Weights of a small transformer language model.
Architecture: no position embeddings, ALiBi.
Training: a variant of Adam for these matrices, 580M tokens, 4425 steps.
Each number is 128 + 24 x the weight over its row's rms, rounded and kept within 0 to 255. Layers, rows and columns count from 0. The size above them is the row's rms in percent of the matrix's.

# layer 21 MLP up, 1792x448, rms 0.0313, rows 592-644, columns 64-127
size [106  98 103 105 106  99  99  97  96 100  91 112 101 107  89  98  98  99  93  96 100 106 102  99  99 103  94  94  97  94 104 106 104  96  97  97  95  90  94 105 100  93  99  97  94 101  94  93 110  94 103  97  95]
[[117  84 116  99 192 111 134 126 173 166 132 163 157 136 113  70 115 111 109  88  94 161  97 134 126 121 145 115 106 133  92 144 174 126 104 154 135 149 127 153 134 106  93 150 141 150 131 118 138 141 153 148 112 161 169 134 162 113 126  81 115 123 102 157]
 [163 153 117 116 159 129  81 156 150  99 127 132 122 140 129 107 153 115 118 151 100  84  83 136 122 166  86 102  97 186 132 119 147 166 113 120 140 112 105 138 106 117 123 138 116 149  98 127 177 114 126 131 105 145 170 143 137 119  98 147 143 133 141 144]
 [150  89 115 122 115 114  71 128 142 129 131 121 109  86 111 134 122  99 112 130 111 136  94 102 152 136 141 152 131 132 132 166 118 167 120  92 148 141 135 151 165 138 119 145 110 120 124 108 166 127 120 161 137 172 150  91 168 123 144 153 127 122 125 144]
 [186 103 152  96 177 110 154 135 154  94 103 158 138 110 111 108 147 134  87  75 132 116 122 154 120 164 109 131 132  73 104 110 191 129 105 133 136 144 126 142 121 102 152  90 152 124  88 111 138 140 143 133 118 152 148 143 150 138 107 130 153 113 149 140]
 [141 145 154 124 161 121 130 142 149 160 157 111 124 171 116 114 144 101  99 117  76 118  69 134 112 127 142 119  91 150 116 135 132 124 147 166 136 128 147  82 124 147 111 103 140 161 117  86 122 104 160 134 134 116 107 111 170 147 100  84 143 111 117 120]
 [106 149 110 134 124 144 134 128 103 150 139 117 145 128 104 151 117 116 128 158 102 143 101 129 151 138 139  95 130 136 160 143 172  80 125 117 132  97 126 136 103 116 128  95 116 155 124 114 151 126 172 176 108 109 109 154 197 137 147 126 143 173 115 141]
 [111 141 106 118 161 143 159 131 135 124 150 121 141 104 115 154 130 135  96 112 112 110 140 130 141 114  79 108 102 126  99 118 117 140  99 118 120  85 107 131 137 128 152 131 148 120 136 127 166 123 134 117 155 141 167 123 121 131 120 113 153 131 153 129]
 [137  58 138 149 143 127  86  90 133 136 142  73 184 125  93 140 112  95  86 114 154 176 146  99 119 121  70 160 105 166 140 134 141 122 116 131  90 118 102 134 134 127 157  99 126 103 128 113 115 103 160 173 159 125 112 125 107 115 118 118  95 119 150 138]
 [120 121 119 139 126  59 139 123 103 146 125 111 121  99 100 113 140 124 113 106 138 114 149 111 162  91 101 139  77 157 149 120 171 148 161 133 153 150 130  91 111  96 131  89  85 167 100 129 138 121 103 140 129 136 127 170 112 132 104 110 129 130 158 148]
 [152  96 104 143 130 131 123  93 141 162 142 167 122 127 128 125 141 160  99 124 126 100  81 140 152 154 126 142 119 100 109 146 152 131  94 119 115 131 180 152 136 114 137 129 133 109 158 153 129 132 126 114 124 118 159 113 141 107 139 126 188 156 109 160]
 [ 97 161 122  89 104 108 127 112 106 127 119 129 161 160 113 117 164  92 140 129  95 109 134 121 131 146 100 131 139 114 167 154 123 114  96 110 150 113 154 145 136 101 142 123 120 142 100 153 138 132 133 135 152 154 129  94 133 131 148 123 146 126 116 176]
 [151 118 116 108 164  96 154  94 151 181 162 102 159 153 114 155 148 139 129 109 135 103 104 127 155  80 130 121 138 101 138 146  86 124 128 115 136 138 128 128 118 118 164 108 173 105 133 105 124 185  93 134 151 119 169 127 119 141 124  97 114  77 110  90]
 [130 107 121 137 134  85 110 102 140 122 137 135 145 124  86 140 129 127 106 104 165 165 144 111 152 117 135 145 147  98 145 163 146  89 144 129 130  81 122 110 129 120 134 139 129 115 165 125 109 140 130 167 140 131 147 142 119 122 131 140 130 129 105 144]
 [137 132 109 122 137 148 123 109 123 167 139 160 169 142 102 122 115  79 112  60 108 112 116 111 181 131 126 146 161 139 115 142 118 107 156 129  69 147  95 101 158  97 160  85 118 129 130  93 147 138 109 150 102  83 148 147 157 141 133 112 167 122 132 132]
 [123 111  65  86 160  99 110 108 123 104  97 136 108 135 115 146 153 104 110 128 106 163 131  96 114 147 136 147 129  96  85 155 133 139  85  98 121 122 151 136 136 102 117 127 164 113 130 107 125 129 132 122 146 116 123  91 130 148 125 126 170 143 114 114]
 [127 116 142 127 116 131 109  48 142 126 110 107 176 138 108 126 133 154 150 130 122 111 145 135 126 148 143 137  99 151  80 158  89  76 131  93 110 124 119 118 176 132 164 140  98 152  94 102 104 193  72 149 104 134 157 160 170 102 148 140 116 128 131 165]
 [117  93 136 159 137  96 117 144 137 102 138 151 132 108  72 132 137 116 134 147 110 104 106 129 144 128 157 147 113 139 162 190 139  98 127 175 131 176 188 128 130 117 118 151 140 132 151 100 106 172 135 152 148 103 146 163 147 102 116  95 133 164 158 103]
 [178 132  99 131 109 158 134 123 159 125 140  89 127 144 113 130 119 138 124  86 117 158 111 137 155  99 134  92 108  84 150 137 140 161  84 111 145 115 158 114  95 112 132 102 120 167 140  92  91 133 133 136 109  96 153 134 121 107  88 117  95 126 144  87]
 [138  90 136 102 167 110 110 150 164 129  87 143 138 114  98 138 169 123 149 132 101 140 106 116 190 140 130 129  86 113  96 133 183 127  93 105 147 145 153 141 117  80 126 133 134 133 102 106 122 133 119 148  86 140  94 145 121 109 147 104 104 154 148 145]
 [132 102 104  87 139 155  89 132 116 111 110 153 159 147  98 149 144 158 116 118  93 137 157 114 150 115 110 112 113 156 131 122 115 136 121 125 169 179 123 135 136 127 152 111 147  98  60 140 142 134 161  87 100 128  93 143 153 110 152 102 140  97 175 134]
 [141 117 149 128 153  89  93  89 165 155 128 117 105 146  86 136 120 128 181 110 137 102 144 121 171 126  92 113  94 135 135 149 152 153 146 156  80 110 140 184  98 148 112 164 148 110 126  98 151 155 133 147  84 138 135 149 137 138  93  98 164 124 146 172]
 [116 123  59 122 162 147 138 120 117 125 127 113 110 134 169 187 120 155 139 104  83 137 122 148 106 124 118 118  92 136 107 156 102 148 149 138 138 100 144 110 140 116 107 113 152 123 129  99 139 127 128 148 114  89 152 112 132  88 183 126 134 156 145 103]
 [157  71 126  92 109 131 128 113 126 144  71 110 150 145 106 145 162 127 109 154 113 134 130  84 123 135 114 176 113 103  48 113 149 155 118 103 132 167 144 134 159 119 126 135 124 152 110  99 125 112 111 128 142 129 147  78 122 112 101 161 161 120 107 109]
 [181 125  96 108 161  86  89 101 118 139 109 140 145 154 143 104 128 122  99 132 114 136 148 104 143 130 118 173 128 158  74 123 111 169 146 121 150 116 164 151 123  84 100 143 147  80 120 138 137 134 140 125 113 159 138 138 157 162 164 152 147 134 111 104]
 [ 87 119  96  83 125 109 120 134  94 153 148  98 139 108 108 166 188 161 107 125 120 112 106 105 103 129 111 143 123 108 126 116  74 161 152 126 141 150 120 118 149 122 152 113 142 154 114 125 125 139 132 166  89 128 156 142 190  83 134 135 150 135 160 115]
 [131 168 103 105 131 113  86 128 128 126 113 125 115 146 106 118 146 145 117 101 135 110 122 133 117  95 136 198 148 120 108 163 121 161 145 100 107 167 135 149  92 121 147 118 174  88 176 108 123 160 108 150 111 127 115 148 145 127 144 143 151 159 154  99]
 [145 132  94  90 133 109 103 124 124 106 160 134 124 118 101 141 176  99 166 130 115  77 127 134  97 135  92 121  99 111  82 117 156 132 142 114  89  96 121 113 148  92 119 167 113 150 190 109  89 137 139 147 132 126 148 161 121  86 119 125 114 158 128  91]
 [113 178  89 129 160 146 125 124 112  96 111 149  86 132  97 122 145 168 154  87 139  74 131 105 142 159 151 143 128  97  86 140 174 117  92 139 177 158 103 160 121 140  97 129 107 144 102 122 162 109  96 121 124 164 159 161 101  94 126  89 167 162 106 138]
 [134 124 148 120 143 109 127 145 165 139 136 105 117 145 109 121 140 111 136 121 135 130 101 124 151 118 195 109 197 110 156 144 174 120  99 113 141  85 133 168 113 112 175 114 146 133 140 123 160 176 132 134  89 160 114 135 122 142 103  52 118 130 164 121]
 [107 121 110 129 148 138 133 119 120 105 157 119 120 123 142 150 142 116 128 143 105 117  83 132 118 118 131 116 128 114 186 104 162 100 147 121 118 121 107 147 135 130 153  98 128 130  86 140 174 164 154 146 102 145 157 122 109 117 122 126 159  94 163 163]
 [137 146 153 120 131  79 116 126 116 125 144 120 105 113 139 145 174 154 151 120 133 103  98 137 138 118 113 108 144 121  89 102 139 141 113 148 117 112 154 160 148 138 149 125 125 123 135 131 143 157 134 115 186 155 186 147 138 111 149 169 157 103  89 155]
 [124  88 127  85 168  74 144  92 138 138 120 128 127 180 129 125 124 133 133 116 165 131  96 135 106 103 154 111 154 134 126 108 134 115 103 116 153  76 110 128 122  96 104 144 126 147  75 122 135 134  88 159 107  98 101 152 126 150 112  91 126 111 132 145]
 [131  82 136  99 133 120 171  70 135 142  96 145 154 123 123 142 135 131 127 127 127 156 108 120 157  90 139 120 123 102 132 113 138 132 149 101 118 114 153 179 118 135 136 141 137 116 140 166 117 120 143 109 147 174 129 117 111 114 120 134 184 125 116 146]
 [139 121 128 135 112 137 139 158 156 112 129 104 115 108 122  94 124 104 103  95 159 121 110 130 108 141 115  84 183 139 133 110 149 164  90 102 104 119 125 108 112 144 148  92 122 180  65 139 160 142  96 148 149 136 115 127 130 116  53  92 118 124 147 138]
 [ 87 127 131 107 138  77 152 141 150 177 118 126  93 106 146 116 108 129  97  89 121 169 164 161 128 144 123  89 149 127 118 160 132 171 107 134  96 154 144 152 152 165 132 117 126 119 103  88 155 122  94 107 150 147 137  69 173 103 109 175 126 147  94 138]
 [137 103 121 124 134  76 128 121 163 141 143 109 123 166 112 131 133 200 137  91 143 165 140 133 119  90 122 167 100 131 154 139 103 110 122 113 110  98 116 130 133  75 171 114 172 101  99  81 151 109  89 181 102 115 128 136 147 115 122 124 164 147 168 122]
 [141  96 118 104 134 116  91  48 147 149 139 122 132 146 131 163 144 138 120 115 159 138 158 118 122 139 158 133 104 142 131 221 110 137 130 103 122 119  95 139 117 143  87  98 147 151 107 139 128 156 132 108 127 152 115 178 167 107 115  91 135 178 106 129]
 [106  90 124  90 136 143 118 144 183 119 134 147 149 134 146 119 149 103 166 133 148 172 168 112 134 107 108 136 121 143 105 167 129  91 146 109 129 104 119 149 109  91 120 127 114 107 103 142  79 112 125 128 146 136 160 104 140 109 116 117  99 176 140  86]
 [134 106 125  94 140 173 164 116  91 177 112 121 158 118 112 149 190 174 166 121 137 156  87 152 168 147 110 127 125 106 120 138 156 111 192 150 126 131 134 159 167 120 116 112 156 160 179 159 116 148 178  98  88 147 164 152 143 118 136 140 134 152 109 153]
 [146 144 119  69 136 142  98 113 109 111 139 109 143  97 117 136 144 141 145 145  97 132  88  97 192 142 144 113  97  84  99 138 141 137  95 102 131 183 135 161 137 120 184 140 148 160 176  86  91 170 129 131 120 165 134  93 143  84 105 148 119 170 132 135]
 [127 101  87 117 115 148 107 118 123 125 127  83 129 123 153 114 122 124 106 148 142 107 107 123 137 144 114 146 130 116 134  69 143 133 143 180 117 107 131 148 122 141 121 104  99 120 140 109 121 157 135 129 114 141 146 149 123  88 148 162 120  99 125 172]
 [ 97  98  93 130 123 137 106 117 104 160 128 134 166 126 125 128 145 134 136 118  87  83 127 135 118 113  87 166 192 136 158 119 127 108 100  82  96 107 161 160 142 121  93 124 121 174 149 155 146 132 168 145 123 107 108 109 148 144 150 134 138 114 132 121]
 [ 99 145 118 141 133 126 128  78 111 132 145  66 138 126 111 149  91 173 126 106 120 110 135 127 129 152  83 136 122 134 117 112 135 153 182  72 118 135 148 124 134  82 144 163 109 118  88 102 147 127 135 156 125 151 131 130 123 104 139 129 188 126 110 120]
 [119 112 118 143 109  92 119 161 108 132 171 105 143 114 135 139 130 109 114 117 148 159 134 118 150 125 144 104 102 104 135 158 165 133 152 130 141 122 117 113  70 118 151 146 153 135 109 144 148 139 136 106  95 103 184 133 138 149 114 114 121 146 133 138]
 [153 126 135 130 155 106 108 135 146 109 104 109 122 111 104 167 149 148 142  92 149 159 113 144 172 128  90 132 101 139 123 107 119 159 140  88 187 162 127  91 100 105 114 143 117 176 126 135 132 121  65 203 121 141 140 139 110 145 118 127 119 133 132 135]
 [116  86 108 105 136 143  95 130 120 136 160 140 150 201 111  97 109 120 168  93 106 120 108 107  98 127  82 115 117 132 127 148 101 111  98 159 148 129 125 183 164 130 190 157 110 184  99 108 140 113  98 124 119 141 129 125 174 146  89 136 146 107 134 165]
 [ 66 124 126 157 182 145 109 129 152 166 117 118 114 154 114 136 134 114 126 129 161 165 130  87 163 147 104 187 110 129 120 124 153 142 152 110 109 134 119 129 150 143 121 104 153 104 113 191  98 103 103 104  99 124 181 114 113 109 150 169 143 151 139 121]
 [156 135 128 152 136 115 112 140 151 178 141  68 130 125 114 133 145 137 112 159 106 158 116  80 143 119 137 117 131 148 125 162 115 132  88 136 130 158 135 115 151 110 156 156 130 181 120 161 159 172 144 195 153 168 136 144 141 110 117 103 121 142  96 100]
 [132 129  85 107 138 119 104 138 151 119 147 113 121 173 124 157 150 148 114 164  86 102 104 122 117  86 127 110 138 109 108 124 139 118 114 136 132 164 102 166 156 112 182  99 156 114 153  97 157 128 134 119  96 103 129 111 153 110 150 138 134 149 137 156]
 [130 129 120 122 131 100 109 100 127 139 105  91 129 136 144 111 153 111 128 131 104 131 105 112 117 130 127 137 133 135 106  89 114 146  54 146  84 141 165 117  89 130 149 109 152 129  71 124 146 170 159 135 151 182 139  89 146  98  93 124 137 157 148 115]
 [156 157 111 139 113 106 119 108 152 113  95 136 114  94 120 169 118 125 163 113 132 127 138 134 136 140 120 137 135 158 128 171  99 124 116  94 132 142 123 133 105 140 109 123 132 185 133 159 107 126 102 100 102 110 185  81  72 135 106 119 120 151 126 114]
 [120  94 128  85 107 166  89 122 104  84 146  90 119 136 129 171 138 134  83 115 139 169 129 122 134 132 111 119 148 113  71 158 146 160 126 117 129 112 134 107 186 113 145 117 120 129 120 113 127 107 120 123 122 137 149  98 146 112  92  71  98 171 167 133]
 [ 99  77 155 130 124 119 149 106 125 140 119 129 142  81  93 126 141 128 116 129 169 111 138 103 173  74 134  88 117 111 160 144 121 102 136 140  89 124 142 134 127 110 122 158 127 119  88 105 142 157 130 132 153 133 119 126 104 198 120  70 112 100 104  78]]
# layer 21 MLP down (transposed), 1792x448, rms 0.0261, rows 592-643, columns 64-127
size [108  91 102 104 113  95 108  97  98 102  88 117 104  97  87  99  94 103  92  95 101 106 103 103 101 102  92  91  98  87 106 107 104  93 104  95  94  77  89 110 109  96  95 107 100 100  88  91 112  95 110 107]
[[119 124 151 135 142 141 107 124  74  84 154  90 127 111 106 134 155 155 142 151 121 105 116  91 153  84 132 159 145 190 142 150  88 136 108 116 140 164 205 119 140 123 140 107 143 113 116  75 133 111  86 138 111 101  94 153 140 132 138 158 144 116 154  86]
 [118 120 154  83 135 161 155 131  73  96 153  62 155 126 144 156 115 170 104 145 108 130 161 119  98 141 122 141 130  98 116 116 110  91 153 159 119 126 168 120 106 111 145 141 108 113 162  84 125 160 132 117 146 133 114 126 160 118 142 113 143 124 157  89]
 [ 61 136  92 134 135 151 120 157 143  77 151 117 105 116 150 129 164 129 158 170 150 158 139 103 113 128 132 107 154  82 165 142  73 107 148 136 147 132 158 137  91 138  89 104 100 120 135 144 131 150 125 102  99 147 103 121 126 122 104 118 133 106  99 120]
 [146 121 133 116  84  79  77  86  95 165 114 121 124 117 116 173 123 145 140 162 148 175 136 160 147 130 145 148 100 148 111 136  88 125 152  97 143 148 136 112 109 193 112 136  95 131 146 132  83 144 146 143 142 119 105 108 139 129 121  91 100 155 117 101]
 [129 156 139 115 149 147 115 125 146 139 129 126 113 123 131  92 148 114 102 152 126 122 124 160 146  98 122 160 104 130 127 114 134 185 125 103 144 112 115 119 154 102 124 138 124 147 135 191 115 147 142 139 146 122 151 182 108 115 114 121 134 130 119 185]
 [129 144 156 137 165 116 172 146 128 149 113 104 141  83 150 124 114 142 156 132  98 122 103  79 123 132 172 141 103 116  85  79 145 155  82 131  96 101 141 125 127 128 137 162 122 152 117 157 115 158 128 147  80 122 148 128 124 175  87 120 145  82 131  94]
 [148 125 132 121 142 135  77 126 122 143 191 125 200 142 145 156 129 141 127  99 136 119 120 112  94  93 117 181 135 152 172 134 143 178 146 107 125 133 126 155 118 107 164 160 156 117 140 116 108 107 143 151  85 131 154 159 145 106  86 140  99 138 141  96]
 [101 156 158 167 155 130 123 119 145  77 129 130 118  94 109 144 134 133 123 137 142 103 120 140  99 155 153 149 159 112 152 154 103 121  87 143 174 146 164  99 154 164 169 137 106 133 106 154 139 157 113 147 145 178 115  95 105 117 149 127  72 118 110 178]
 [132 149 101 151 145 144 118 148 159 125 106 114 174 170 152 129 148 110 106 109 162 148 132 157 125 125 141 138 166 130 116 160 168 128 128 164 109 131 115 150 124 150  80 111 111  65 149  89 152 112 155 101  87 167 131 203 111 118 139 133 133 136  98 113]
 [155 109 131 134 121 135 108 130 117 132 117 110 120 143 154  89 118 128 115  98 117 147 138 143  96  82 147 112 143 125 154 149 131 102 112  94  95  71 105 115 142  94 142 144 145 124 104 128 127 153 100 116 143 166  93 146 120 141 133 128 111 125 182 116]
 [132 101 137 129 126 127 130 106 156 123 156 104 116 144  98 131 117 132 113 111 120 141 130  94  94  98 122 155 131 126 105 111 115 136 124 124 133 105 117 177 142 105 142 134 142 111 136 156 125 111 143 131 102 127 136 117 130 138 133 161 150  88 120 125]
 [169 121 110 140 117 102 120  88 132  80 121 149 109  93  75 127 113 143  94 119 176  82 138 118 120 138 145 141 109  68 147 116 128 165 142 132 143 119  94 123 105 114 123  87 107 118 126 125 124  74 154 148 171 148 122  79 119 107 125 136 157 117 147 105]
 [120 112 140 113  89 133 106 136 159 122 112 107 105 109 145 108 116 105 105 134 163 128 143 129 127 166 136 138  90 120 127 132 155 120 121 139 175 180 110 122 100 108 105 114 129 153 150 119 118 121 126 138 134 115 110 133 140 143 139  84 114 120 118 103]
 [182 123 119 129 112 156 105 141 139 141 130  70 149 117 146 106  98 122 100 132 112 140 121 168 174  89 192 150 109 140 121  99 143 119 164 125 130 145 131 139 145 102 123 118 158 117 122 138 148 158 114 134 131 126 108 132 100 125 207 104  93 125 140 167]
 [ 98 163 156 220 137 139 159 155 131 144 111 118 135 103 104 127 125 147 122 105 147 118 147 136 129 121 134 115  99 114 181 113 132 122 120 149 122 130  67 130 172 135 135 153 123 129 145 164 128 144 114 121 128 115 117 115 130 192 182 187 179 137 121 146]
 [116 156  99 154 143 130 153 108 168 178  97 115 176 147 155 149 146 163 100 137 166 106  84  82 160  88  71 129 127 103 149 132  98 117 147 161  99 122 124 143 129 156 132  76 148 145 159 102 145 130 133 136 146 161 119 131 118 139 173 131 138 133  98 148]
 [ 85 107 184 150 130 132 115 153 138 173 133 119 133 138 147 139 124 144 115 131 127 162 131 150 124 137 101 119 161 135 109 110 101 125 133 117 141 128 127 115 153 121 103 121 135 113 155 130 120 110 109 144 139 150 128 102 133 144 158 106 109 128 112  91]
 [164 109 129 150 162  99 120 108 112 120 142 150 150  97 111 117 130 149 158 142 123 134  86 142 114 160 127  95 133 138  89  96 167 113 134 122 124 154 113 150 129 133 132 123 135 100 171 124 140 124 161  98 124 131 123 136 129 148 147 100 156 125 172 143]
 [138 113  99 119 130 205 109 133 100 164 170 124 103 143 124 145 154 126 122 144 134  87 130 164 155  97 138 136 124 123 124 139 119 108 119 150 110 132  90 140 166 148 119 112 103 107 130  87 150  92 174  85 113 102 154  98  89 147 170 126 128 150 107 125]
 [121 142 128  86 109 133 126 140 120 182 147 158  75 157 150 146  93 123 103 136 139 162  94 131 150 100 199 145 135  90 113 139 103 110 151 131 166 116 159 122 132 125 119 147 151 117 192 115 151 112 134 139 111  81 133 134 115 110 152 157 118 129 127 149]
 [133 127 146 139  90 149 148 119 172 143 108 169 131  94 128 156  65 148 115 108 139 129 124 133 143 148 131  79 101 105  87 122 106 174 128 164 130 101 114 138 140 140  74  90 127  89 160 124 125 137 136 144 112  89 141 161 120 117 109 117 126 134 100 148]
 [133 124 121 143 121 102 133 129 142 131 132 102 137 196 116 158 104 113 114 103 134 168 163  93 155 164 119 146 124 153 122 108 143 180  89 148 125 111 129 120 137 141 157 138 120 112 185 161 134 112 150 129 156 104 138 146 108 152 148 133 130 114 104 164]
 [143 147 104 137 141 123 123 151 120 135 100 139 151 118 115 156 123 153 159 107 140 150 147 128 132  87 134 141 139 127 142 166 159 133 143 151 106 133 155 121 127 135 160 180 135 139 114 113 140 160 140 121 139 164 125  81 113 105 106  93 138 106 120 149]
 [139 131 136 109 144 157 127 119 181 148 122 131 144 140 124 122 122 131 126 144 123 123 101 123 108 113  84 121 142 118 149 125 152 140 116  88 143 159 153 125 162 145 144 120 125 166 103 119 101 134 119 147 145  90  82 136 111 141 102 142 109 100 155 109]
 [139 107 152 144 172 123  98 117 149 130 100 129 161 140 129 104  99 114 135 107 154 128 130 125 151  85 185  98 157 112 147 117 130 151 125 134 121 116 144 111 120  92 110 122 119 133 129 107 110 153 115  81 126 132 128 133 125 113 124 143 143 102 148 144]
 [161 101 164 177 137 141 122 127 138 186 121 128 129 106 130 117 132 101 142 153 140 139  93 112 122 129 141 140 126  99 121  90 137 150 128 149 132 125 100 120 129 125 116 127 124 164  90 126 129  99 121 144 136 119 103 112 117 120 130  98 151 117 123 150]
 [ 98  92 121 143 149 128 123 121 103 119 153 112 103 127  99 167 125 173 118  84 130 111 157 109 145 114 143 161 132 101 155 140 131 149  73 173 142 157 129 131 149 149 128 115 100 122 144 154 157 127 157 105 149 127 132 124 133 160 135 152 115 122 129 153]
 [124 135 116 182 132 155 134 184 121 117 163 147 121 128 132 113 134 123 121 150 155 155  96 149 142 140 154  86 193  98 116  97 156 161 142 108 120  76 113  91 135 141 155 154 117 127 145  83 109 145 170  83 128 124 161  96  76 152  92 110 141 156 106 113]
 [140 107 118 139 129 111 131 135 136  89 121 121 107 142 114 129 123 142 139 134 101  95 121 170 114 117 120 141  92  88 161 143 154  88 136 129 172 150 104 142 189 126 120  89 119 142 101  97 115 119 132 103 138 118 127 155  84 118 154 150 136 114  71 156]
 [120 117 108 153 156 121 121 147 111 147 186 100 121 110 160 110 104 127 165 156 165 112  93 130 117 158 116 126 117 108  95 110 105 120 130 192 110 126 133 108 137 155 146 157  96 137 122 149 141 168  59 140 139 138  97 157 135 168 124 110  98 131 103 159]
 [142 158 128 127 120 129 157  70 154 120  86 137 118 149 158 155 171 121 151 119 145 107 110  75  90 143 145  96 131 123 114 143 159 141 118  86 136 148 180  96 158 187 143 145 101 111 159 127 121 126 133  98 184 170 104 109 135 139 134 134 102 104 127 184]
 [ 84 146 116 129 142 139  73 146 152 105 108 114 126 110 137  97  99 136 160 125 122 127 139 139 153 161 142 113  91 139 175 105 136  77 139 120 154 147 124 106 154 113 133 149 154 137  98 141  95 182 150  86 152 145 190 134 126 106 186 150 175 144 152 111]
 [101 127 128 113 116  95  97 169 121 178  97 177 152 149 116 111 105  70 140 113 115 130 114 137 124  98 131 191 112 150 149 129 106 154 129 100 174 137  86 103 116 138 167 139 166 127 149 145 145 126 150 138 119 111 130 146 131 122 155 155  74 130 132 161]
 [161 131 122 129 126 142 123 119 101 152 151 132 108 107 128 105 113 146 156 114 115 130 102 143 112 110 108 153 122 145 151 128 143 110 150 172 100 188 120 164  94 147 121 136 101 136 181  86  90 134 108 130 103 137 142  92 141 120 148 154 146 137  91 120]
 [150  68 106 129 139 123 128 118  90 116 100 127 124 134 125  89 151 142 122 121 116 152 147 104 109 112 135  80 117 156 156 164 142 111 127 147 104 164 136 148 121 123 150 108 160 128 132 173 138 166 126 153  87 131 124 107  94 182 135 122 112 130 114 149]
 [147 151 137 124  95 155 155 111 135 131  76 115 100 128 135  96 119 106 152 175 137 110 112 115 138  98 155 140 151  88 134  72 141 137 139 124 145 123 157 135 121 122 115 141 120 110  73 127 100 160 143 109 143 150 116 141 139 130 106  84  77 119 157 162]
 [112 109 116 127 118  81 154 188 142 144 143  80 133 151  87 139 149 129 142 139 144 175 179 112 147 102 126 124 136 113 134 109 115  88 107 100 136 134 112 158 161 112  98  98 110 123 124 122 132 173 123 121  93 132 165  98 112 161 123 124  81  99 139 133]
 [149 127 181 127 124 160 136 113 112 173 100 144 137 143 131 120  92  93 117 125  93 131 124 104 111 135 125 121 165 108 120 115 133 118 141 141 139 109 132 130 100 126 154 118 143 129 132 142 111 144  89 143 103  92  78 147 158 123 123 119 165  91 166 119]
 [103 152 175 136 140 109 116 117  99 141 151 101 107 153 139  77 130 165 153 135 130 142 155 123  79 120 132 127 130 125 124 125 127 104  99  86 123  84 117 131 122 118 165 125 137 137 130 103 137  78 135 122 155 102 132 147 114 125 119 102 118 122 124 142]
 [139 117 128 161 119 139 136 170 127  82 112 117 138 107 101 163 103 151 160 141 111 151 136 133 153 166 176 115 137 104 135 136 145 111 164 139 178 108 121 121 130  72  72 114 118 140 124 145 107 139 144 112 165 141 119  97 122 115 144 116 146 129 132 157]
 [112 124 123  90 137 105 143 163 125 125 114 117 163  75 172  85 144 136 118  72 138 138 140 162 140 131 137 138  96 147 140 132 130 108 147 107 131  86 136  90 160  81 154 128 149  68 106 112 150 122 108 134 164 118 110 103 169 114  99  90 106 160 149 143]
 [ 96  96 122 140 142 135 122 124 149 127 131 132 138 122  89 153 133  91 139 124  90 111 153 114 128 140 156 110 107 183 181 103 122 151 128 139  98 134 118 110 132 102 130 125  84  98 118 125 110 104 176 147 188 139 142 149 100 123  95 142 119 173 141 101]
 [ 85 111  97 127 138 116 152 133 151 145 161 111  76 146 165 122 126 110 111 138 126 136 108 112  91 145  52 127 103 135 129 117 124  74 151 109 151 177 136 140 139 176 135  99 112 143 163 136 136 141 121 123 151 142 127 107 104 153 147 150 128 150 125 156]
 [102 130 166  95 166 107 114 124 121 166  70 103 128  97 136 116 144 130  77 137  86 122 120 150  98 148 142 128 127 108 147 124  49 106 124 137 115 159 117 139  86 103 142 106 120 133 117  85 106 124 120 162 141 193 129 137 147 131 128 162  96 126 147 107]
 [114 132  86 126 155 134  91  79 112 178 158 128 155 147 130 140 108 108 116  95 124  86 136  92 118  89 103  81 178 131 127  87 131 147 147 110 133 128 118 127 143 104 116 129 125 158 108 153 131 128 141 126 131 121 112 114 145 129 128 125 108 158 124 106]
 [111 119 160 142 117 121 147  84 124  95 139 160  98 139 110 102 117 141 110 129 107 137 133 160 114 152 143 129 133 119 129 106 113 130 122 119  99 107 148 122 160 140  83 158 120 125 114  51 166 157 115 102 121 121 148 122 154 140 126 134 136 118 121 107]
 [158 127 136 168 111  86 112 121 109 128 135 125 108 138 133 140 101 153 137 115 114 111  97 153 149 152 125 126 107 100 144 150 105  97  88 118 150  87 134 104  96 137 165 145 135 155 113 103 144  92  78 171  99 130 119 151 105 177 154  99 111 109 131 150]
 [120 128  95 114 144  76 113 147  80 149 141 162 164 138 127 140 114 158 140 135 146  88 130 155 125 184 133 123 126  84 144 132 147 110 116 123 170 111 108 134 120 150  58  87 119 183 164 121 156 128 141 137 142 101 128 121 122 130 145 111 122 169 142 125]
 [155 131 156 140 129 110 153 122 123 113  73 138 137 107 124  92 100 130 151  87 151 169 142 107 140 134 124 143  70 153 151 143 140 179  99 147 123 134 153  81 130 137  91 157 123 153 116 162 118 110 124 113 168 131 160 157  97 142 110 139 102 151 103 119]
 [124 124 133 120 153 127 130 175 116 154  99 142 115 129 154 104 120 137 126 136 101 143 128 101 158 137 101  81 115 107 133 131 104  76 126 144 142 129 121 126  93 122 127 132 134 152 155 155  91 126 124 104 141 143 133  86 125 119 149 146 158 101 122 142]
 [164 130 121 151 139 129  89 146 110 147 107 145 158 154 111 109 120 138 106 108 108 138  96 112 120 115 163 132  90 107 113 133 129 169  77 130 127  83  76 119 172  98 148 126 148  92 185 103 140 133 103 119 104 134 142 156 135 127 119  90 135 132  68 170]
 [130 121 117 147  85 152 148 105 142 142 133 143 121 109 103 124 122 129 151 137 140 135 124 102 182  99 156 124 111 117 128 153 147 137 152 144 102  74 169 123  68 154 147 118 156 104 146 182 152 184 126 113 152 146 124 167 141 122 157 149 109  53 105  96]]